{
  "n_layer": 10,
  "n_head": 2,
  "n_kv_head": 2,
  "bias": "none",
  "grad_clip": 1.0,
  "warmup_steps": 200,
  "final_lr_fraction": 0.02,
  "dataset": "wikipedia_en"
}
Each number is 500 + 25 x the weight over its row's rms, rounded and kept within 0 to 999. Layers, rows and columns count from 0. Numbers have three digits each. The size before them is the row's rms in percent of the matrix's.

# layer 4 attention value, 128x128, rms 0.123, rows 55-127, columns 0-127
098:526562511491513501444508514522475469479509486496506479444534491488541480487517466537493500509485504454518499522504505541491506460507489523515482451492489469522498491487498532476495498532498495490524492511507477487475493451480525485468529503494516534479504526495549497530541521494483493498492532490523467504450481491484467503486565489533509545580501486466493498525485542492523464483477
111:497470471439474485513510524524520492479464489498552504550551487492449540514523478469492480470531494491483506488498488478503520528531517506501466509492452534508526462533563495477530466510506510527523505489518497494502497514481470543482520522526477493524460475480521505546522527511512502516484491471487509518527515493487458512470524503480503456534499497494488544556514468527494539472506
096:485516548420494518505538536533543486502521512530470507533489455519500523526492515511521507448518527467485491497475532523483522527513517433477508525477486499490534526526498501493513479529497477456518521502475494494460498505445543484531483515463519511506493514469520492487501524500490483536504528523437502499492490461472499495493500491451451499464483517488467518484505523511506494503467
089:468515499532525522527483533488462470515533490491526500508475517470507522492443519534527542510462544497534476524484479521532485508487484480491545486495503464496511491500486502495430478535491540515506521488506502449482523462505511524530510511501515512504525481524495485498484483453490473509514515542422535500502476462485533517516460464488497531477535509525466495508476496492517554508484
087:456524505528496518451522512494481469482491567487506482474515494475516509476486489509464520532539557513467507523494502505535511488536521517528460468491445514485491500498539513491488508499467482500520521513496519526469470461482535467482481502491497453480448491508462507543505493534485475506471500511471513555500492504510530526522510505476533521478560506456503520477481461514481515470517
108:458512544489537499504538486479476495523517530562501515511517535464534499504490463514542516465504518517495482554517482455505465504509498506501522561471494510485505529512477460509512480511475480514449510498488489516545477523496507524487510434509474480518465505507463521492533431493453528489506505486481526510512506496524520478512506503459526484528494504466543475499494484535499515463495
097:496511474510472527492468487510477509496512529483482474476499523456527519455487517528465500511530463456511522488523501486521539536521516485481499525560491526495502486476472461534498512494504493471531451505499493521472491493489530503476509508542448455547513476473474486522516474519506500453497447499505514546538529479497537527481491506481511537501451522521499488521476456497512542532530
100:530492492505516489473489493521548538507470493482478493557450470517487500479469520486479488553477540450497489505488512501535510534478498458495499519464502487500495528497451457497481485529491541477457540488509511484488467532479465492553471546508521498498539501498504498525426568516532481519533475534517487506527520477491469503488483472474504506484490507481512492515489499510476493496494
116:521492519456503489503521489444490521504479472540512532550506458488527498495541496448490492514501506505484509528476533494523485535495494473525510547505504466509477481510514510455523457449519517527515519490459467466518481521489444522519519471505525497500524509517510540518526518486478496485506493503445475498516471458512516471508551485474516479508524488515478525543519490493505528518430
099:494475517513491504480477480469496535487503542496497443468529513538493487503453521477528452488504483479553459478538526504448453524514518507468517484544512485493535473530512504516488456495496520470519508488510510493490500510522501533551494477505489490466492500471508500415486484461484499498524543498490497492524510495482502515489483556524528498475495516508495518554472527536485538492481
101:506448498489502482489432487531493469518512516490495523516474515491492517502456520495511513492527480539507508482530511475494463482523520506498483534486515502479517537520500493508484494496533500535478553401515493477500507498483438487499491500490492487509481464480522511502518437501457511551497510519512489532476502540540491515500504525488545540498484459480492529546465531516524476492516
099:525561510488470509486471487518490515494468489498495480513493517506529532534512523482482519473522508522499505515491524527505496476495559518481452510493509471536522547498481513454465536475514511485467553529537435463484481467495488479489490466471521521498493548496468525529517541544469508556498482529511490499519521496525450495484483443509493501503490487463473482485498469511491500506509
100:506491496560503486466505478535490509485476540451510490515508502503460529513485482515501475475498489489523507462528517521508473501531463520477533524528439518479525546469530535491454559483490479502491488531543505466477536481514502491465472526507431498486519525521534487515491522482483461541465528517484523517492491493520531495516495505483510529488496459509535497504539496505487450489492
092:544489487484545483485499497541493499501540527546488498499479493520506488492485505521474499523465495488519477496530479502497485509471521484468478499461496503521549517507482569523501492519510499540450531507526468518480482491474495452491502537520463497531439491454463513543516464520528510532528488521495501507506553465448492492514494482490479503530491467507518489488530487439504498480546
095:507534516481530503512546500496507502467479473509500502498529493508493514539513509533472546457500496471466481509532575514498500512499535522483523500466484520494491441479505476471494552486488466538495455507494473509500551545508456509510511532497533488506488530506517505488481480448489508490483491555469488511490491508523500481469523534481504457507511458482474521516435527473474528494501
100:463479524502482454506469484527534518540524486492470523525480471510512497529487518452500473474528470512460482493475525515483477513522534535506507504458522531513558486475463495498498490516481481456575510515518526489493519474476513492533489538510493512477474483468513535432515488555488531472479497534505510513498529543496498474494479491501514510482503508464506519491506501491465559484482
090:533469484510495513506487479516531518477491451486467567540504482513498517482505520470478513460533541503505533493439488501483502521467483488530488511461534484501510478501535458508471446499514562533482458507514537503549477501503484495507508529525494523526545464495493529532460474510501467515451482488503505496503486557518463513478486485529515488492507520503516490486492510521494508450510
106:455529500526476509521510531521514527520534509482513500485478463505553497484492502471506526505494531507486521497499450475540512520467481453547506488499548484485558493520477521531523489490492473516501490545530518508541491491479476525479475462495504494489512477488499514499495495524511501508469497489512531446492497508526521498512412471537458487491521539461475458489535469535490532498483
093:479504497472452469482477513494509523485473488490501485511496501465524502487507540487526455527510505496510497471504527445521493542503490465474538510493478531495515512566523480512477515499516529494468514492523470501499534491521457527503483529528487514483517533485472482481535508529485454532471472494470505508480514497492528487533462473495532452556504495509437514521480466572492499480532
094:506476446524471496513464460494428498538527473504485488499468546493530548465540476499488527507486492490494482529489543463491525486533502497478548510503522521463458480525483502546529535500501507526477470486531508522500477519504514477513470477470515501482483523522474541502502502536551483531534485503471533503523540485524511492467479467520507509495497490487514491513441495517473479521488
091:465538541469490521533490506530467507505436542518508460454563471482546530500510534498514527476482484524538514487516506510495520506501535492479492495499535457495507550492479483493478510480511520467491513516475492493462503493528472498531520538526499454530449498493448461477499508522477488527514494473452483534474497496519527510536487513496484530504478470475493517481524452492487503495491
085:529467489483542514457496455453477498522500533499515460508454479480505500550523546476519507501531539497490517481508491473512503473499527489463530489517474499497531431508491515511496461545520486460514474457545518490477504502478503467510507458487513501535468515507488474536475508498507501499516527541502473544461506525507530511446524502555485468492500482493516523504520505492468515487528
107:505503519472456526465504500506517505509451524477509491459487493507527504495449543524478524527492496498541523478500497496523556523484507502532537511543495496516513487486468475536496468495507501504482493452475528560473489493476515491511516523504496483544514468506518506516472536464535474447470475500511495455517517522477492559462507490489478541536511520533485459518547495480486505540493
103:479480472498501514497504503487512535519480521537523479507519530519507482497494515524506501539528507565454497538519498462509487452479521456532499485541546547485476500520491528466482499465489482521518494495504483525470516484501512478457505505503500522473469486513470535512536494514505500486470535518514458468492502499459501473510496541460487563489521453519530429467477487465516479497492
089:528474487500519465531511478503501435470553459491497506492492553507469496522514501547475476484493539536505524480517507470496500542466492537464538507513457511482502485473550465529530513493488499473482535520493500474481525489465492528456537503537456478522467501548514475504493512492485493490509494507502466483492512500503511500523482494513522491517477500468530481523530520424492488502548
091:492532458508495493459466521515481501460469462507484543488457491453509547506453480524529509494516487494485482461522484536474493500504483536510528526489506508446461489500529523544470484535502496524516512489486488469488520509531532495500516532490506460473523444489477473540486466534524508442483510505517536478509512506456505499555512485515521471508539490507513521494529496490523525496536
097:553518464495527507536563496453493498470520502510515478510487519483531493481495492538503471504479470587508495525501481476481503477498522478480483453517516458519508492494466518489523490530523537516500502484511511523499514523487492529515511485475513495485474512490461468472491500441472515481496533474563459533505489489466472532548492501534519498506511509445464528516495529491485490535494
102:494501514526493507532496555557524523487473483486528461474486511477449493510492480460513507455520474506499509475513542520508528493524463484523518450527512513523505508501521492487519494505510487564498479508518512488503524480521510470517446492504469535475486468575519453507472506537497483509494514570475508511482468501516510575492486485523493494478480462530510499489483516477496503498514
105:522468509480490478527478511515477541536433506490514501485515492552492485496549494532499500485512495480499523518534509487486497502515485468529448500529469501524492445499489484464502482519484504486517506446465489487480485501505500509531481482475576467510490522520483539549510562468506495496514470491484499488505523504493511511532556474473488543497441469474532495481508473500461490495500
098:516485510534456498448473495470508515506502504452537485538512513477474501499471530513515490495521524529494477471488476496501491483478546529484555492498503474516519493498449489515531531542491523460505496476509496505499525552512498533474507485530555497502516471467485494538475468554479503470471501510498498457512510487504454493439495486492537495504458530489550485511537483521489511540469
110:468466498499499500487514488471485494487487501485521538431480492545526489522508503496454519531517538529462453475538485537535463519492536517511507467481524518490496503491502491546485487515508486495494538470532493516491576497485457475498462484472535514491482479496518469499481470513482523514495509540546504461488519535486484495465488453542537521503486504516538486484478493475500472538501
104:534507511494503493490475515453478511484518505521527486492542478492521515510450506477484504501477513476490486533520480510527476521456486500506565508513520484507516540495472558506471462490524477521552481462475474493493472504513488470501513505497545522508489454510436500482489536491544503499500520493515505507529512470431513533502568490478502514528513454472501494494474517536523487501457
084:478502516477500452529465541500524468481520533460473508509454533471504516518527530502528494490493518505483495499474473532472491478456503476480475434466514477530526481470515477536514458526516481507495538479546561464531512493549511466495530487497524486515508494486483536522491510495487527512489547507466499525480496534509502474517465509508494516550448500486479501497487506494533520476529
097:513471474513518506523477527516486462527474504451536448491465486481524482496542525521495517564468490509519511485473480480514519536483499525495522501496463500513494455473489526560486516505463542497556500495489471532491516451509486520475532500510511519490449433506497513517525520478530469483506502474520467532516494516511499497499505497514505492493498454489460493531522480516522551463494
107:546530504521502502519439481540491534502473484482473519455486517510512500463499488516497507517507488525544537491475474499480506472521460510486456498503486486486498504548537482542474488508499500465511529480536440549475496506501515495484510501544533475471507508524464497515457463490504476516492457546521542511503524496498486486535550482523482536538492509478537519518495513475494456470482
106:501512534523504512489527508480460468480464560455522545511498541500452538488527475509486519529473477515487493524479491505491494485488523520536455459533504467447505489497510471510537500508490497457511468473521512473535499499516480504502511504524504520489518499513528527535500532496480470502536500490446549506511506466523533480472509475529510516476512522521483531478485469440502494436496
096:480492493482484520498481496455492458475501535530555521468526507444507546486516533493466507480507472482469496465478511497513483497490514494490506489543484491504537510531544490475503491576486471504539501502517475482521477533531536509483498505500527489538459506482542488488501506545504530524530468466475476501504465495494551466505523454518490485518497514460496492527522494502478481477442
093:453488538539532496493540518489497497516553494483463466489474537479494467505538496486531478504517468520479549495481539488481475491457521490446519526538495522488535524462498494534518488518486532534466494479508509493496514506496496503488517523499526474497460467466505495497486502488547498461526470471488503477518506507498499473484456536497529491436506523522526491431501457484488496529487
102:495478491480495516531480513550523532513494524494466488497485515521468517504506451505526449475536481502508512497529488477509533491560519436499460500511494482563468511489487511478537541488505484540496551488520526537490518503501440457511515507477505499481520509498504455486508498510527514508483525489499540452524521478455489516483474490507495485487542502495467510482486518524455463454505
099:512502536475502480525502472498520571468505497508479525502495492510498496452465463558534461498510476526479505504477518522506485549473468475506514491507571498483520523539529506511495475464526516483514533499443492518476528509488490521471486448495499476492512486515498480456507484490506551508500481504494463497468454477489524519515551506502521484535483535470465515488497532526542486498501
098:512492512467485448455507493501474548492487496465505466528521505485494513519491497516494516517535516464467556508472495521478540532458517537471528475505550527473513498505511440502474483498494539498489500508534493463479509498457506508505518492506479489504502541546469516467485511525516489500512511505524466477485469546497575510481457526515496479479547506479474511519484477511518528546495
108:489504515506489504508507485451464464490518539501536453551532535484502509468492502504499504488474524465492488518513510482541471493500480541471473520522554457456502472466511501482484479513508494507469503491477548528492430524502500488496508482515544487512456538512497516511521469505477496498483544538489500547496538501476510570483491452494509502498470504502472551508494471513518521517512
100:528482506506523493505457552472493522503464523486483476468483486487508514526497495458505482476539517485497471496526510526497503518483547503495496508483505550534510519518520507525507465490514470473486420505510506494472483525513531501520465472490506487516507485551456520469456564479507461547522503548477529487470518509503529516486509522509481517505520445486489494443489471524470476476507
095:502526540510497533501527551479488551517484499506522511475478485492500486489507481446520470521448493553480537562501513501491445502478489520504482477542483433516503472464541471491503529492507512516477485512505464526477476505451491498484491514517533490513491496518470486507471516522521471505504451501430474519450504489532506517483484506528510527507536497489493535464497515487510500479514
099:517515514556495474505450525482450500498562501480472524480521522512534505486516477485526488503509512503560462538494473519477475532513467537504525495505499485489547513532493494501518504490481458519502474516511527477515515530478509425528512489482507495486510474532498519518484471462469488493528476485545510503482470504495465499485486500554465475504488477523542540459523489495504468535473
110:518463528524527477449510508512526534502505493555494511500507489519498477491502500508524498548531483500467517510540503440484528520477552505516497489530501523448502519491432528504499465490486488515497503468497536463504455529494506483504502513502484533520506503536467448465542499473515517470508531506480463492478535478524506471529474533511502510496511467508524465507496510496461449452521
106:505502498545527527549528494539522510516464495487493495503446476515507458496491500481459509528477472494470500496504505547531487488550482507512483526475509481507473497512479504496484478494519510492478492496439451494464559504529493496505463477515532480441458519467490506478495535503524534505500516510488491504466508487562525508518523507456522544516506505557521458469474497468512482497513
095:510463458524525487532514507512545523531484474515495509490480496496471530531540475507476506561571507466487484521479525500545501529478482494524515494503506527464527501498477439519478513516512501532512447494484520539478482500514528513458471489539526502526463508524515508480508492473519516455526482520509467494473454497536529503501522483505519497535503506469513516493487509489470427495511
105:549458504504522518476525459480518553491523491494478525536475492515497480485504481444468472498471514468467525505484509513508511514477503499482483500520461458502510501506494565483487489466498515526515450529497486484473511497502470537480545525490486522472493489487545496543536498474494502443492498483530465507463503531499544513506477498554500529491560486507503506524547511488529487512464
103:481506468493445519500500487484480493488475476496528485515509511515477491517516509522498474498496437516492545518481502490482489499472508492542463485467562492490535505494488529484554511497480527535539519504515525517519495480509457525476527526466510541494515515470508518521547509488500520501462483470506514437522506499499461520503526500529515512527487426505511519433526511493459505462477
107:510472482494527475471548497495492445465514510505453474513472457504532480481521469502498557476511543488479523491483510471501490493540509513467477490523454468518523510486532498544461564499488505481523453520540471530481515489467505480520455498485546469488488509538465527504506482503534508516514508484568494492504492489488513458489520488484492503550504500513494482494526487517471475527500
105:506488522480494538473474524521527505490492478515500490550486526500479515461488488503521437519517520529475502491488514463493497524523458546506509487522509487522486473504518472490527455497455474475512553500480480494551521553518521502523516500534508480490466555487492499498479508495500498478487518572491465486532472480470452532482473496491468529517482510509488526495552496496534501524447
099:486513519523470436512486506480509454498490524492473482486490497490524505501492531539471522485496460529500508476481495504447533489480516494442451484519510514522459511511485514493489527525462516543513499527471508472476475484492559446510543549507513510459498539483521478502482475497503487527511521492483528505493528525483526544498483568515499464494521502492451518484473519539478494512513
103:525513519507531516525469510482498490548497426502480485463524503541488479509559501473525471477494497476528499509468505511468505474475504507481469495477520483524483478513479503527503520502492494501505506495515500510488494558493508519513473485512497505466480524482495595526482447459525489472483486480564496476478500461513462528495518521562484486525503481499525489536515483496460471515498
099:522490495478538525484489469513513490474529507518504507493475514536520471478556506478499465494488473505548509481550476502524455522569508523497485502488522464471497491530535474476534479485468492495495474526468473494491535531441473510506503512520521496518489498497513468486486444514466505534487530481534478520489501488506447525484501513509503480523518514504547508495473577449524493493506
104:492488490488500538497490514480482499593484518532505507495543534463484509501525493481512507518476478476508519523517514499541483449507504553494505470483525504505451540489470458506481565485483489512490499516519484465511533512518495519503508459513467509528512509479491453480536416486478497474503539457477530479516483486510505485492501518487516504527501526478511454483452503495501530502494
102:519516495516501555504483506503498509527482473502491521495476503466502502515527525502506489523553485509501514481498507465490484516517523549549510494530527483462506463460457460492488555520494502469496470444478536490523476510531544491475497491481492534532479525478493523491511516484509525457555486495513474518501453482529507500462506485507556523469512472534439501495549482492525500495536
104:503516548469518502510489476481483540556472474490509472520534516484502472450515473456518479504482455483519521503461584492522512554460485505485528468506482524503466515492492487513514507473510508519458513497493476524507508527452505512512531471484478499485498490464470476483513502564545465489518482494512483533493517502497501518504464494501477508503533529445519485499516503495458505510547
101:526511491530504499528544504519466546525515470504524501511523492548520472502500494474493528474515455499481484474545503494478485473517478529453546536531473538500494505465493504471492492501517511482535505579520507530470482462488495451475498525474462521478477514497488522492501481466514507462499499473454485506505492537502507478506469441509483533490454506495487489500545506531538475494465
099:475511438517535491504463482496478505526540572470540545461489502492541507525491507515503499487475499482519500543525492504490488481481489477508496500534519525552528521496506526521490455513459481509521482498494465493487466458489532498464515534491527512531503463471491516462495526461556477533488496494460527488519518481450477510482472476466518494507506463521517483518524504475502493504542
099:492488488483542466487485496519487545472512504478464533508459539528494472495530479517463464496496480503494486500477498541500471525486501531485500477565518523462527528521499504486534518454518493549543519495534509467507534462498493491483451462493506508516549495477494502482489515507511518467507509466494520506523485492498484538508464517476449474532453519510478530493524518462520527557482
091:502506503439523517473521497523515463538521532523515474495501522498519466461506503442546504548512487513501555479522511462488490520497551522491489512482484484497513502543509549502516508487491495492527470487499475511496509449501500510493526479526479498508507456516506484483522473488523490455502502508446500517485491503515477480504533520473479460480458493523542470533489584477462510473481
100:470516522521502519539466492540495488464509496515494462504440513519463538497452503537470485490494514491519499493545489503489485491502492516545469508493534465488457498541539510534471515492519523548467533454522469489473504479514489480476552498545507521465516490494486490514475548485497469546502518471538504453516531473516477504508487534502496460466535491506493494478490536518513496505475
095:443544492513475489525480511516491522473475536473502503448536500479537514531486512505536514470530496474491492481509484505505491496462488491545506458500497495475519494478496479500515462480514492470467481489467487470511539509506490499481531538495517523485566491513459493479468541514512482490495494488558487500467480543474497416500505518519498521503544468523517504494493548474508457522522
107:505483417551496516536501505471521444502478474532495473495514515491432535457507496534492525545522470463529524488504531492525483500531489500500466522538541523515529526507533479480490502472455532515497484506494520530506515489538512513546481487482466531507465507499466490518497495463489502481539486473541525498488493530482507488461512487516521524470502493514494461483488482517477503532501
105:514538478528521517485510534507443507506500518474489505490474490523476523507514505451514489531489543556512476552476513494497470469495518494530478471487521501561502508519507544531518478537464519547495457521523463496504515500488483483482522492518515503453490488475501473509497487471475480530440488481462513490465467502522531533492470487512474507515556497508461498498552464472480509497497
100:489480518506525519524542504475492493475544537494537518469514492470510432519483482486468472486489535508447500523485481511550491497509497536536497476444497560522481515481495519471468482512542499496485502529512472510489533476549520490493500489491472508480520456539494443487483485515483490527516494516484483542498490505466474481448534466507525486523497502528511469524540482466512480488491
088:506499538443462511482541493490501467484538501484493505451489498525513495532452507495502465482535519502495548535485527507529508485524509503525512494535521540473507473477462506436488467494479507539537493488539515507512497515516499484524522489504501482477509499493497489487527476531454537493512506440483514519505511548485511495543496536477456488491533508504490483453492443498507493439476
106:510465472476457514465483507487517537492514494516529500468467504540481534489518525481464456515479474484478516491485528491572520529483520522488471499470516514547534541500488499530497485485511524487544532483525492496472483488504464482558489475488477484509535512508489515498483495463530513472486479490515495556539538521494497552530525468539497494502461515505494453510464482494536517509484
103:492434479504495478489483494474481541509499544454539498458472519521521534499513488517475502479507514475488489473488475510537484528493523535497480532466493486492510530513483468482466528493512476527493538467530548527482480516521471478541521484516508499552520482518483525488487502514542501491542461451529484527495527515457524490474526480522515472489498544471458508545501494494473458480503
096:504498497478512501508527494453527481477502406488519506486483493505516503508491489492501503525487523485543555471487489454486498513473492472553495500537435524483508506524487522502490479483479534528513520503516564510499507492489483505486545491496542492520479448527490494499477445494462500470477497520519529535509495497489483491511500520475488497480553498511551533459523491463493550499488
103:511484519529534486473468442466522468496505440497515498502509519493442523512472506500509500475485493497487521501478488527452488497502492527478514516498508537534491528482488521514515494504496510515546521469496533483495504516513517425513460549491488507529509499510511483488456516447511514491529536532537467498545559506482518508522509542504498544501480506502496532543517477516508495487434
102:490448510543493475527500472530488516515493472474518484505520495509481522491497545509458491496447529467501472511475486507514522494503495530462568482470504503453522521507524498497451513505518483492481479502528488467507525502548512551484478484494501484503452511505510525523483495479511476504448488510464507511487515508514514517534486533491478537453479534484574466446495466516522524515501